{
  "attn_scale": 0.359,
  "weight_decay": 0.0,
  "final_lr_fraction": 0.0
}
Each number is 128 + 32 x the weight over its row's rms, rounded and kept within 0 to 255. Layers, rows and columns count from 0. The size above them is the row's rms in percent of the matrix's.

# layer 2 MLP down (transposed), 2048x512, rms 0.0286, rows 1037-1063, columns 256-383
size [ 85 101  93  89  97 104  91 110 100  97 103  98  85  89  85  94 102  96 100 101  97 108  86  91 105 100  99]
[[171 165 123 127 125 130 136 163 135 147 112 154 105 163 104 120 126 100  62 123 118  99 147 135 157 127  96 165 169 133 174 100 168 181 177 123 201 121 119 122 150 214 165  91 151 126 120 117 156 149 115 143 107 122 150 171 120 168 115 116 102 135 148 160 133 156  90 108 180 120 139 203 114  84 136 127 120 108 132 104 108 114 129 159 181  75 193 154 100 126  93 139 162 207 219 128 164 128 130 125 158 189  86 140 117 141 151 161  99  81 164 128  98 127 180  99 191 141 191 168 123 114 136 170 143 167 106  60]
 [148 122 128 117 142 142 111 128 176 127 178 207 163 206  43 146  85 175 180 104 128 137 112 129 144  93 108 119  92  86 108 173 133 134 180  86 120 215 167 116  80 117 120 142 111 172 117 108 107 165 125  83 105 109 134 187 142 167 117 131 158  64  98 105  70 152 131 135 103 204 135 154 181 140  42  93  94 172 109 133 150 103 151 147 106 182 115 184 149 130 118 170  71 129 105 151 149  59 138 146 100  99 162 122 121 156 137 143 116 157  53  30 120 130 164  78  87  77 163 143  78 104 184 127 128  57 117 149]
 [ 76 129  49 176 144 105 141 134 134 128  94 148 137  92 130 131  46 131 121 129 116 166  84  91 114 122  97 182  89 136 158 134 145 100 153 137 178 156 116  88 169 102 165 180 115 186  82  83 125 135 116 108 101 184 117  95 117 101 121 104 102 151  99 101 154 119 175 133 119 111 163 216  26  16 165 159  63 135 171 101 123 149 105 110 109 129 126 108  93 111 109 113 123 115 238 114  91 130 117 134 152 124 156 218 102 161  94 135 133  95 103 136 117 154 136 108 130 138 110 135  74 149 157  97 122 179 114 132]
 [ 90 208 123  57 167 120 153 148 147 152 143  67 136 116  78 156 123  77 103 140  92 155 138 168 164  73  92 147 172 158 181  82  49 133 150 132 135 125 102 173 179 114 183 131  81 153 174  91  99  89 105 105  95 141 120  34 132 122  99 187 127 107 138  74 122 115 176  83 152 135 139 148 107 129 116  88 143 148 168 151 126 123 128 124 129  69 164 151 146 142 133 116 149 159 255 112 155 128  83 148  60 104 123 131 110 134 122  87 137 102 124 138 114 141  91 117 120 116  64 198 120 120 172  80 134 158 169 127]
 [113 129 136 130  78  96 160 150  64 142  95 170 111 135 183 186 129 149 104 118 115 100 159 117 156 122 100 121 131  96 123 152 169 176 146 114 115 100 130 128  79  62  39 119  47 173 125  91 141 131  84 143 161  86  45  99 122 133 131 162 139  96  87 104  84 133 134 116 140 130 133  95 140 150 108 125  92 110 129 155 180 170 129 135 106 116 109 115 175 100 166  96  86 171 249 202  91 122 187 111 182 168 110 131 125 110  95  93 123 104 158 131 167 154  78 125  99 132 171 197  99 128 122 108  96 101 148 103]
 [117 164  68 118  83 158 155  73 125 132 120 225 123 168 157 147 138 135 173 117 119 156 156 150 116  89 141 165 129 148  72 103 107 112 111 102 168  98 168 145 110  94  97 170 116 125  80  83 155 134 142 172 159 184 159  80 118 136  86  72  94 122 141 118 136 128 154 113 108 118  82 137 122 140 155 158 110 110 149 126 107 124  87 163 135 162 154 153 137 116  81 132 128 154 116 101 187  77 137 138 195  96 107 116 118 140 155 107 151 150 118 141 124 141 105 126 140 133  95  71 133  89 152 169  92  98  96 130]
 [157 145 116 163  87 192 163 114 129  92 144 146 120  66 138 119  95 110  40 132 113 100 119 111 137 127 129 140 107 101 169 120 187 176 115 117 178 148 121 104 121 145 118 123 115 121  71 138 101 137 105 175  90 178 116 178 131 129 119 194  79 151 119 121 119 128  99 127 108 194  96 116 145 152 159  78 116  97 121  92  95 131 171 106 184  92 101 157  83 166 183 157 130 108 166 211  96 164 125  85 113 138 147 129  94 130 152 148  88 120 158 133 123 147  58 167 117 118 137 119 192 150 134 131 123 100 148 114]
 [142 114 128 115 120 163  68 113 115 161 132  94 136 134 155 112 159 150 143 121 179  86 130  85  59  99 111 113 107 156  48 131 116 158  62 173 137 153  86  79 134 157 168  95 142 177 138 128 110 104 117  61  75 178 171 154 161  24 153 159 155 124  72 122 114 124  77 210  85 126 108 120  63  96 102 103 114 109 114 181 165 125 138 173 156  61 120 106 106 148 140 118 101 149 226 128 141 154  74  53 141 130 147 114 117  73 139 164  56 104  78 103 104  82 126 118 139  98 126  82 127 114 111 133 119 178 107 143]
 [130 223  63 214 159  96 131 169 109 142 179  93 185 138 135 108 145 123  92 150  87 132 112 150 132 116 108 141 156 119 164 146 133 124 137 122 110 188 127 114 178 166 152 143 168 145 182  79  52 109 149 129 143 139 162 120 146 143 129  53  78 115 145 108 160 190 148  83  93 118 140 131  94 105  84 108 133 128 169 147 140 144 123  71  97  97 161 107 110 103 105 137 153  77 165 118 113 156 131  97 113 153 107  65  71 125  68 136 171 147 153 112 141 135 105 145 147 159 174 137 163  91 108  73 134 111 146  91]
 [118 163 165 117 149 137 130 137 145 120  91 161 137  86 129 127 120 168  97 129 146 132 148 137 125  94 129 131 102  82 131 153 175  74  99 145 120  76 120  98 149  74 152 131 169  82 101  99 133 108 154  95 157 165  88  86 127 135  98 103 196 163 146 123  70 137 121 153 105 144 216 146  96  90 113 113 105 110 105 159 129  93 125 113 130 174  83  96 134 112 127  99 155 110 234 161 111 175 135 117 213 163 215  90 163 133 162  95  84 146  80 125  78 111  98  97  76 156  96 144 127 133  55 134 152  60 165 121]
 [144 144 118 131  59  94  89 154  99  98 170 151 137  82 122  83 156 138 242  91 113 177 132 100 130  95 128 133 160 154 130 109  78 101 136  96  64 130 176 215 109 108  78 113  91 139 101 164 175 145 159  96 122 134 127 146 138 139  93 124 149 154 172 201 148 161 152 155  80 107 164 156 115 111 103 159 163 119 130 151 144 123  70  77 149 155 140 110 126  86 106 148 152 111 160 125 151 109 146 168  89 126 122 141 177 136  83 141  99  87 135 138 104 167 126 104 125 189 136 153  99 112 112 145 114  85 129  91]
 [129 185  91 176 124 144 126 111 119 149  95 135 123 129 163  51 134  93 106 168 112 155  73 162  75 180 124 122 215  71 109 143  65 162 158  85 100 128 132  79 169  71  46 143  88 111 175 149 104 118 142 149 142 161 175 117 101 125 104 144 129 141 135 106 137 140 154 124 131 148 120 115  75  68 127  85 116 115 140 156 179 112 190 103 147 114 138 119 142 136 116 189 142 160 160 117 186 144 171 137 121  94 128 120 179 123 138 122  84 123 104 119 107 150  76 123 100 131 159 186 180 140 156 107 180 209 155 108]
 [134 154 102 146  92 126 150 146 116 134  94  62 107 141 131  90 163 169   0 133 129 147 125  76  83 110 146 143 181 138 160 135 146 181 119  99 118 115 134  90 149 131 160 163 161 115 160  84  58 125 135 109 136  83 119 159 127 144 127 150  91 112 205 103 184 104 142  79 141 235 120 156 133 134 117 154 149 110 100 119 160 153 148 112  68 119 147  94  95 119  89 192 153 158 131 121  90 149 180 138 134 138 105 193  86 131 158  88 143  82 171 134 118 117  84 183 219 138 108 175 149 165 148 169 137 158 122 129]
 [131 122 124 131 110 127 162 199  90  91 106 140  79 197  87  86 101 128 127 146 116 173 120 134 123  57 139 123 135 103 136 135 173 154 127 146 122 116 169 160 154 173 143 208 124 179 132 136 194 149 123 127 170 113 107 133 165 196  70 104 121 105 172 137 133 123 131 178 154 188 102 119 179 174 180 164 127 105 101 119  56 105 133 132 158 131 116  87 147 181 136 151 131 107 144 146 114 116 130 111 102 155 163 151 167 176 132 126  88 141 133  83  84 100 145 139  87 130 124 125 187 126 146 148 135 134 113 167]
 [101 149 118 128 189 143 129 145  96 144  80 121 181 125 152 148  82 146 113 167 114 154 122 152 159 182 140 121  97 147 146 116 161 110 161 128 102 166 176 161  73 108 166 123 144  89 138 142 105 211  89 151 130 134 128  93 114  46 160 129 113  95 157  92 139 185  68 166  99 135 169 147 142 144 110 118 145 109 136 134 136  94 119  90 127 116 119 128 151 198  75 121 170 165 225 149 236 108 147 137 153  78  97 110 113 146 183 121 140 134 126 138 113 151 126 159 127 143  57  78 155 109 100 126 169  87 142 168]
 [107 145 114 144  94 193 121  77 136  98 187 120 126 133 193 110 191 113  81 161 143 174 108 177 124 144  66  97 176 113  67 158 121 124 118 134 177 109 102 138 123 115  81 123 172 133 116 152 118 161 140  73  94 106  88 113 108 147 159 124 123 166 153 137 131 101 141 120 110 139 125 165 127 123 181  81 164  59 139 139 122 123  80 129  94 151 112 126 214 164  86 163 201 103 255 136 134 111 131 202 149 108 151 115 119 122 172 119 110 111 142 158  77 141 101 122 155 178  80 112 155  91 131 187 114 162  89 156]
 [159 144 168 109 167  51 123 113 140 175 190 132 140  92 101 119 154 170 169 142 136 109 146 156  95 137 136 117 110 140 154 155  48 105 104  86 122 127 152 101 141 118 148 157 109 120 148 137 117 141 103 157 188  96 140 110 144 105 105 113 172  91 190 131 112  77 108 195  91 159 113 126 170 116 138 158  96  93 121 111 179 105 112 103 140 102 123 141 133 157 130 136  64 120 206  92 136 119 152 117 148 102 133 101 161 124 185  77  92  47 137  72  90 127 116  96 188 106 155 129 153 159  87 148 109 158  94 104]
 [ 35 184 120 125 164 161 128 192 137 104 146 120 133  97  87 115 172 125  93 140 148 184 120 145 127 138 128 117 111 117 107 136 126 141  89 150 115 121  93 123  74 159  74 135 151 152 154 108 156 186 122 117 186 134  70  86 192  79 116 119 108 124 132  88 190 139  95 123 148 105  81 117 151 138  95 143 130 121  67 166 150 163 175 152 123 103 120 169 145 175 132  57 193 151 213 135 124 132  64 112 112  87 134  97 165 119 135 114  83 135 114 104 138 118 137 201 156 130 115 109 132 164 187 163 126 103 117  83]
 [167 126 104 100 163 117 129 163 170 123 124 149 124 158  59 120  67  48  92 161 106  88 173 123 154 119 106  74 141  98 132 117  84 184 111 169  94 147 111 161 134 144  84 104 146 129 182 192 159 139 136 121 108 129 169 161 138  98 163 137 116 139 132 195 133 143  80 120 101  66  76 145 111  96 145  95 106  69  76 165  95 131  57 176 148 175  78 123  97 126 138 108  68 110 255 108 194 105 130 115 173 179 116 105 171 136 120 116 197  81 151 144 168 144 195  99 144  82 152 111 201 160  83 136 150  98 131  91]
 [ 88 142 153  99 116 174  50 103 197 142 131 103  76 113 139 119 149  80 103 105 108 120 129 123 133 123 114 177 171 101 116 118 186  97 162 115 139 103  98 111 149 131  78 161  96 121 112  74 100 118 147 170 153 117 119 178 127 161 145 115  60 107 101 125 169 141 137 141 110 104 107 135 131 118 180 145 177 122 150 154 121 100  95 147 116 106  88 103 150 167 132 118 121 138 124  75 166 116 128 135 143 142 102 145 111 109  63 169 106 143 154 162 132 172 123  64  90 140 104 118 165 159 147  87 113 127 139 111]
 [126 123  99 108 125 120 191 158 145 146 127 146 160 168 121 116  77 138  63 175  77  69 174 158  85 126  78 132  79 136 156 125 131 176 146 134 179 209 127  96 109 131 143 143 104 124 171 130 120 187 101 166  72  83 122 148 131 117 141 122 121  90 145 152 147 160 143 111 139  70 135 193 113 101 117 148  90 135 135 187 117 100  94 122 100  92  99 104  96 139 112 109 135 102 237 140 135 144 123 165 174 131 179 139 145 167 104 126 126 123  95 164 123  97 172 174  48 104  81 125 112 109 170 181 107 102 116  95]
 [103 172 110  94  95 142 141  72 128  97 153 140  79 161 128 122 140 151 186  95 133 120  93 140 114 118 104 147 139  95 128 164 184  83  97  90 141 160 164 113 148 169 104  98 162 153  55 100 175 173 188 129 171 128 146 145 113 153 134 169  90 161 130 110 102 133 193 131 182 115 110 145  98 148 101 177 142 162 129 121 192 142  87 116 116  80 139 104  95 133 108  96 162 152 124 133 121  14  85 102  89 138 106 120 142 106 163 144 145 136 155 149 158 133 185  97 128 138 128  84  94 135  97 103 154 149  86  90]
 [162 133 140 129  61 116 114 161 156 152 103 105 142 161 149  89 106  59 157 132 105 146 146  99  89 142 118 142 162 124 166 121  94 137 123 120 128 154  95 125 145 152 149 115 162  72 171 150 164 198 132 159 162  90 134 138 142 173 142 180  90 158 128 179  70 132 112  78 148 149 129 156 115 106  95 197 139  79 148 164 120  74 116 127 201 104 164 118 168  70 111 102 158 164 255 120 108 177 126 155 164 169 144 142 118  92 113 139 149 137 105 109 166 143  89  88 114 133  74 147 171  92 106 149 149 214 165 138]
 [180 162 137 132 155 150 158 144 166 128 136 162  96 182 163 126 136 185 116 100  95 146 102 129 154  94 113 195 179 131 160  68 117 172 154  83 156 121 105 140  89 148 145 142 117 105  30 143 179  95 124 156 137 144 136 125  83  92 123 109  89 174 220 110 130 157 147 110 130 107 127 142 127 150 195 152 177 138 110 111 146 134 168 117 114 113  71  89 164 140 104 201 214 133 157 138 167 177 216 140 104 142  76 137 160 110 117 170  91  52  90  98 120 138 131 135 109  86 141 150 138 142 183 151 182 210 154  95]
 [201  81  73 126 140 150 158  99 110 106 167  78 150 160 145 156 184 126  59 168  84 117  87 131  81 119 148 121 100 117 141  77 118  86 160 143 174 129  92  83 132 121 110 142 141  33  88 128  95 112 141 168 107 130 149 133 138 126 139 102  62 140 150 218 109 130  96 122  67 131  98 154 102 125 123 150 144  95 116 129 102 105  65 123  96  87 119 199 113 122 156 117 167 124 255 118  88  55 166 110 182 146 144 140 114 133 110 141 171 153 137 117 111 154 127  81  71  85 103  91 167 118 105 151  95 202 129  81]
 [109 150 139 149 167 182 127  75 176 120 208  56  76 107 168 128 130 104 101  99 167 128  80 109 143 117  56 160 162 164  93 141  53 117 135 208 140  95 108 105 136 114 145  89  80 159 119 158 111 123  79  77 145 169 132  96  82 152 126 158 119 157 121 119 116  88 101 136 124 177 132  71 190 144 112 157 158 104  90 184 159 104 168  90 167 170 141  82 121  74 175 143 140 139 193 132 118 155 171 121 137 131 135 213 125 138 192 100 139 108 141 137 122  62 132 106 119  63 150 117 156 115 139 127 103 145  75 132]
 [ 62 160  89 118 154 116 175 140 161  74 121 126 103 115  98 123 180 122 150 121  75 171 182 111 105 175 160  89 127  97 105 119 102 131 108 102  90 120 181 133 131 111  81 140 125 107  86  79 144 125 131  67 161 114 134 145 105 137 119 154 126 157  74 131 150 109 156  66 138 150 137 128  97 154 154  93  83 100  79  82 135 140 156 101 162 148 113 198  76 134 133 113 142 109 178 105 107 121 159 125  92 104 103 141  82 169 113 110 132 162 180 125  81 124 115 120  98 119  82 108  79 147 171 106 145 176 138 199]]
# layer 2 MLP up, 2048x512, rms 0.0449, rows 1038-1064, columns 256-383
size [101  99  96  99 104  93 105 101 102 100  97  90  94  91  95  98  96  98 100  96 107  92 100 100  99 102 101]
[[125 140 134 137 111 159 124  69  87 113  99 123 186  88 131  84 178 128 103  79 133 125  83 108 129 110 137 140 133  96 106 131 137 146 160 107 112 155 109  96  95 139 106 130 105 131 103 112 176 149 105 141 115  70 112 144 101 131 164 144 111 126 150 125 104  92  89 175 121 141 182 101 110 174 133  95 129  53 157 124 120 159  79 119  61 133 165  94 111 105 106 139 136 119 144 113 156  69 178 135  97 101 152 128 157 153  82 181  86 195 206 139 164 111  94 168 117 101 134 157 165 155 133 116  99 105 129 125]
 [169 106 137 146 137 169  90 138 133 148  92 132 123 122  82 109 204 160 119 163 142 155 141 128 146 174 139 106  86  70 118 162 116 121 155 118 115 154  94 140 136 115 129  91 159 150 131 100 121  93 132 156 129  72 131 114 156 142  89 127  84 112 189 127 160 120 125 148  95 117 111  99 173 124 132 112 155 142 140 104 177 155 110 133 100 120 126 125 121 101 133 141 159 138 126 136 159 105  93 138 107 137  89 138 142 140 184  75 134 172 165 106 133 170 134 140 122  69 162 133  90 124 121 126  81  44 141 111]
 [143 145 156  61 136  99 121 135  86 175  92 105 123 127 137 135 116 124  86 142  98 147 152  94 152 125 143 164 141 189 130  99 131 127 100 149  78 108  57 153 150 128 178 147 125 105 123 140 121  81  90  88 132 175 102 129 105 127  45 170 115 140  96 164  79 118  85 117 181 150 127 191 214 174 146 151 129 177 155 100 126 222  87 121 104 136 188 141 153 145 164  79 123  99 103 112 182  97 130 152 118  88 128 120  84 126  79 123 144 118 104 104  82 125 153 170 111  60 116 140 165 134 143 103 110 112 118 112]
 [166 133 136  93 151 186 112 111 148 158 152 103 168  92  99 146 121 121  50 125 163 165 178  93 124 142 183 176 118  88  79  96 206 135 128 144  75 105  54 124 152 152 212 104 198 160 147 206 116 141  91 104  87 146 124 135  73 131 169 130  92  93 128 134  84  88 116  86 162 167 130 114 121 140  83 114 132 137 123 201 121 159 144 106 138 174 165 162 120 183 124  84 144 152 126 237 114 122 160 194 122  87 114 154 129 162 115 127  88  90  79 129 162 120 149  83  80 133 213 111 144 142  96 142 114 120  79 151]
 [107 127 158 118  58  86  59  97 141 158 113 151 149 153 159  95 109  84 100 114  83 114  95  85 162 102 152 115 128 115  38 105 119  99 143 131 172  85 133 147 180 123  86 212 124  94 113 166 114 171 155 143 157  80 131 168 166 153 116 119  97 103 117 105 133 124 127  98 116  47 115  77 118 111 125 107 137 125 111 116 134 112 110 131 114  93 125 158 117 110  91 119 198 117 111 119 141 121 128 120 128 139 122  89  88 111  77  92 136 164 126 127 157 110 140  76 140 125  86 132 147 133 132 115  79  37 203 128]
 [ 97   6 104  87 150 154 118  81 128 162  89 141 113 179 106 136 156 148 159  96 143 147 120 100  25 167  98 126  50 201 105 161 103 128 141 161  63 168 109 145 138 144 132 151 134 139 111 181 103  74 113  89  90 143 158 113 103  70 110 113 154 148 173 123 110  90 136  66 114 108  77  97 149 142 160 180  88 114 144 133  84 120 130 100 168 121 110 147 199  87 148 110  78 157 120 108 154 142 110 162 165  70 135 166 132 134  94  98 134 149  89 164 159 113 143 100 147  90 147 107 145 158 130 145   6 118 156 110]
 [ 77 111  98 142 105  96 158 141 132 132 156 180 190 129 128 145 147 178 128 147 143 100 143 166 158 114  93 185 105 172 131 158 122 123 119 109 103 147 111 127 108 140  72 143 131 109 188 143 170 159 131 103 169  94 155  77 111  96 161 112 134 184 122 178 195  63 146  97 150 168 162 145 129 163 190 145 145 158 130 128 167 111 180 185  97 113 139 147 147 152 139 170 101 116 107 111 128 166 167 115 174 181  80 131 168 141 109 149 135 164 114 111 134 132  89  82 137 145 136 101 115 117 104  72 116 124 164 121]
 [118  79 120  90  48  99 143 164  60 240 121 140  84 121 115 121 132 124 127 108 205 167 150 126 117 127  70 123 117 140  88 144 169 120 138 103 161 130 114  93 164 155 144 131 171 154 121 124 123 121 142 149 118 106  97 175 120 159 168 128  73  85 139 164 155  99  72 109 107 105 111 129 106 145  92 119 101 130 128 148 152 147 151 150 104 137 137 183 104 137 125  88 106 116 132 112 164 139 114 130 144 131 125  83 148 113 111  87 139 196 157  78 132 113 147 118 201 115 149  61  97 137  80  91 103 145 105 115]
 [109 152 112 117 113 172  68 155 135  75 105 131 163 140 111 129 183 141 130 130 141 138 175 120  67 160  80 162  70 155 162 115 114 133 144 135 110 199 140 141  75 111 115 162 184 126 184 173  87 145 138  44 106 105 129 150  87 124 104 124 147 177 126 184 139  73  97 137  78 158 157  73 131 126 150 197 101 189 132 134  94 101 160 102 160 136 166 191 106  95 115 110 144 146 145 116 120 155 143 192 180 119 135 131 107 170 117 153  98  89 147 128 128 169 134 122  86  75 124 149 135 142 111 184 113  87  77 119]
 [137 160 113  86 159 142 145 129 133 137 179 118 122  92 132  91 135 185  63 123 109 109 123 107 184 136 185 243  66 170 117  84 223 117 143 152 177 129 136 135 130 126 137 155  73 123 131 120 148 190 112  97  62 184 165 150 112 143  93 112  97 184 154 185 126 156  84 129  52 155 105 146  94 129  72 174 119 150 106 112  73 184 130 108 115 141 148 171 118  95 126 157 116  87 123 101 101 101 197 195 122 134  72 142 121 142 121 128 124 155 187 137 124  79 101 183 146  91 160 110 169 144 135 106 135 129  90 138]
 [160 166 169 128 166 103  93 153  93 131  83  98  77 167 184 134 163 151 117 129 131 143 138 120  70 150 134 102 156  82 115 111 172 138 152  72 162  81 116 159  76 156 138 163 134 157 152 148 128 108 168  90 161 168  97 126  43 127 123 184 162 140  76 140 139  55  87 138 212 152 166 117 120  99 127 149  77 222 195 124 146 117 127 167 115 183  98 112 118 106  97  88 117 115  84 120  86 118 173 141  62  66 136 119 149 139 137  93 131 119  95 132  71 173 143 181 123 128 181 132 156 143 156 124 105 117  93 140]
 [109 162 121 106 107 112 157 158 105 126 128  83 136 161 154 126 153 141 191  97 133 190  78  91  98 165  66 101  77  70 146 161 133 136 150 120 111 109 125  97  83 201 157 148 158 128  87 130 142 131 151 163 117 146 149 172 139 150  94 118 157 126  85 149 157  91 177 142 112 206 180  83 156 104 151  82 128 152 115  90 140 174 120 127  82 147 200 112 130 135 105 126 157 132 138  90 126 117 126 104 160 158 124 157 145  94 150 131 148 172  62 135 120 176  88  93 122 148 114  76 102 128 104 163  72  80  95 133]
 [125  91 120 226 102 137  96 127 145 112 119 170 159 141 139 129  87  94 132 141 120  87  91 157 148  73 134 118  75  99 126 166 168 144 192  88 112 116 119 139 116 133 124  86  86 151 101 188 132 178 145 116 152  97 127 136 105  79  90 130 151 106 103  95 170 112 120 165 167 125 104 112 104 123  96 121  90 118 109 163 148 112 106 113 137 173 174 152  95  86 138  98  93 210 120 120 137 121 114 117 115 124 107 154 159 112 149 114  71 170 115 119 126  97  93 117 140  88 158 103 126 143 117  59 113 139 136 171]
 [149 129 115  82 106 145 144 140 117 150 122 135 115 168  84 142 134 107 152  92 130 142 128 210 134 103 135  86 111  79 106 120 160 127 128 109 147 173 118 110 112 148 103 108 157 127  93 132  69  78  75 190 146 119 117 177 110  86 101  79 128 160 160 133 101 118 146 118 190 133 116  86 127  89 151 165  89 113 102 118  87 126  40 136  58 120 140 126 123  84 118 173 185  88  69 115 108 103 194 115 106 119 117 171  75 122 113 164 129 121 154 129 130 133 111 216  67 111 148 149 149 106 105 147  94  64 156  84]
 [118  99 188  75 125  58 120 180 143  92 117 120 172 155 135 148 126 149 230 144 153 111 114 129 121  71 146 157 101 112  95 148 155 137 190 110 177 117 165 156 121 151 150 143 147  88  97 145 101  79 122 140 178  97 109 146  73 136 106 120 204 138 105 140 126 139 102 108 137  98 128  73 138  66 136 147 112 144 148 109 144 111 130 132 192 140 173  96 134 116 158  95 149  75 135  67 103  99 159  73 149 170 114 138 141 128 121 136 120 118 142 118 127 118 151 130 126 113 152 106 110 150  96 104 116 124 133  96]
 [144 168 165 120 173 115 132 187 102 159 105 128  81 162  97 146 148 169 114  89 146  95 160 135 110 157 136 101  92 141 123 101 120 196 140 121 117 109  80 175 133 180 193 120 144 105 173 164 108 108 142 130 178 140 139 101 110 112 113  85  91 134 128 123 103 111 163 150 146 134 107  82 145  88 106 164  97 166 152 190 107 173  86 166 117 149  71 108 153 127 112 112  75 139 125 140 135 129 190 102 108 146 131 154 158  96 116 162 159 120 132 120 132 112 164 118 141 153 139 140 142  84 148 117 124  80  91 128]
 [104 176 139 169 165 137 123 128 123 113  81 106  95 101 219 158 177  85 128 107 100 122 122 147 121 157  98  89 162  80 164 144  89 150 171 135 109 163  92 117 108 219 116 132 122 113 117 143 166 135  95 143 123 106 109 100 167 105 112 136 107 128 172 125 100 126 126 148 121 132 135 139 181  95 166 127 125 133 141 152  95 145 150 145 107 146 168 109  99 177 119 139 139 157 113 107 121 112 145 120 110  63 138 167 116  88 138 127  99 162  91 118 125 111 134 124 147 133 104 143 142 158 115 111  71 119 163 159]
 [113 150 142  97 131 144  90 125 131 121  55 171 150 128 155 172  89 107 137 133 141 129 134 136 143 131  83  87 173 144  86 135 113 113 186 145 210 174 102 124 102 119 159 185 127 117 141 164 146 139 163 113 148 118 157 132 157 155 127 123 121 180 144  95 133 149 127 223 102  61 107 175 160 125 164 138 116 153 112 115 175 114 171 141 189 165 104 102 130 103 139  70 174 117 133 127 128 124 164 139  58 134  66 204 149 110 125 200  93 169 148 105 123 141 109  95 168 124 113 120 140  82 120 191 105 149  73 143]
 [ 89 133 118 153  92  82  99 118 170 109 101 107  77 139  85 135 130  86  77 153 139  95 129  92 115 124 107 168 139 114 141 114 102  95 118 117  90 151  56  89 160  76 167 193 166 133  83 144 193 128  86 128  68 153  94  63 120 154 131 155  83 109  97 172  75 142 145 123 116 152  75 172 165 102 154 142 146 120 139 149 170 142  94 185  55 143 124 137  66 174 111 114 102 170 127  83 108  77 210 105 132 130 124 153 112 105 103 150  82 123 159 105 163 133 108 150 127 104 164  88 174 126 107 133 150 119  91 126]
 [134  97 110 130 185 163 136 126 116 128 113 126 112 141 160 145 175 127 139 100 132 118 126 145  92 146 141 141 147 120 104 181 118 188 210  84 111 115 126 124 130 102 107 171 181 101 146 103  55 130 123 165 157 137 199 158  91  50 101 113 134  98 131 187 140 105 114 120  83 158 172 104 159 121 207 147 126 122 138 101 112 186  83 160 128 161 136  80 111 107  85 117 123 161 100 140  48 109 124  92 169 108 111 105 137  99  86 156  92 174 133  51 187 115 105 118 168 114 164 141 151 116 123  85  96 149 135 125]
 [116  99  69 154 134 126 126 127 192 127 179 148 151 125 137 151 151 108 104  83 174 105 179 147 161 160 155 198 119 112 126  66 122 191 143 139 139 129  80 116 167 155  93 143 130 120  72 129 144 158  80 114 129 155 139 134  91 163 172 118 100 112 125 150 139 158 128 114  98 169 156 160 157 122 142 148 170 164  79 130 166 197  64 137 112 156 209 118 148 122 157 113 182  86  88 120 138 140 118 113 196 146 122  70 183  85 158  84  73 139 150 134 114  74 144 153 147 213 110 122 121  82 125  86 102 127 116 108]
 [ 92 134 126  88 130 113 136 169 183 113 144 166  92 115  98 132 152 112 125 134 133 117 133 122 142 114 130  98 144  98  78 126 134 157  84 169  90 171 153 174 122 127 130 138  78 138 132 151  99  99 162  93 136 117 115  97 131 186 140  46 162 158 130  49  89 139  78 102 109  95 111  77  76 110 113  97 143 137  88 180 130 156 130 137 119 156 130  68  53  82 158  90 111 131 113  52 168 139 151  72 162  88 106 118 191  64  98 133 149 118  97  89 130  99 123 148  62  94  80  91  99 159 177  90 154  82 111 108]
 [100 164 109 142 163 149 147  92 120  79  64 187 159 189 170 143 115 106 109  99 117 157  63 155 131 190 143  67  92 104  86 126 167 134 116 117 113 119  64 148 121 187 128 124 127 153  87 131  98 144 139  97 102 179 106 110 132  75  79 109 161 151 106  74 127 120 133 157  97 124 103  32 165 172 153 120 142 107 105 193  95 164  78 132 112 172 143 148 120  95 129  96 138 102 136 134  86 165 128 147 104 153 179  96 112 133 164 102 154 108 153 148 166  66 134 143 108 108 143 126 132  85 140  77 119  46  51 174]
 [144 115 143 128 134 204  96 105 107 111 137 109 103 106 114 100 108 148 130 107  54 103 161  85  82 103 142 149 132 123  80 167 125 124 157 158 124 134 113 162 107 138 146 107 127 131  84 122 168 140  55  76 113  87 129 156 161 106 133 195 114 125 170 176 144 134 101 113 113 159 118 100 106 118 159 149 139  93 101 176 122 132 152 174 163 127 127 196  58 155 107 142 170 122  95 138 102 125  84 123 120  64 131 135 166 179 130 209  98 158  96  97 150 130 116 137 242  97 148 148 129 109  97  68 110 155 132 153]
 [ 70 128 170 103  89 130 110 133  87 140  74 116 115 126 150 184 172 119 115 166 133 126  90 164  95 183 169 127 164 132 120 103 162 122 197 111 179  61 121 182 157 135 199  78  98 168 114 109 178 123 139 157  63 166 127 146 173 117  95 165  91  94 156 149 163 122 167 171 146 153 118 125 180 134 108 164 130 171 110  83 163 143 138 151 124 112 240 111 134 141 169 163 120 144 144  61  85 181 124 100 189 104 102 130 151  99 128 214 143 133  99 142 120  75 154 129 132 131 121 112  40 109 102 177 133 117 137 118]
 [133 111 149 128 103  91 142 151 155 125  93 127 115 135 150 187 215  98  99 126 194  98 133 170  98 164 119 120 117 158  95 161  83 107 108 110 149  79 154  91 136 131  72 171 138 104 119 122 179  90 149  98 178  76  99  92 118  75  77 191 106 163  90 172 157 108 117  99 107 125 148 115 154 171 132 133 131  97  95  85 100 163 149 179 147 112 155 167 149 116 129 111 145 134 131 164 103 136 166 101  99 130  75 152 121 121 158 150 146 120 121 110 161 133 132  96 146  99 125 152 110 116 122  99 124  80 102 126]
 [129 149 123  60 163 135 138 105 109  61  51 226 156 125 165 164 108 126 135 134 164 132 121 104  94 115 112 111 136 185  84 135 156 119 117 153 110 111 119 130  97 157 151 175 150  92 152 142 166 120  90 148 130  87 117  15 145 144  97 186  96 138 134 170 156 125 127 134 171 133 105 153 201 128 187  96 135 110 113  91 145 119 100 124  45 117  99 142 165 109  26  60 134 131 159 126 143 166 153  97  93 137 157 117 100 140 107 122 151 126 130 155  92  82 105 118 101 135 111 111 182  99 152 126 152 115 157 133]]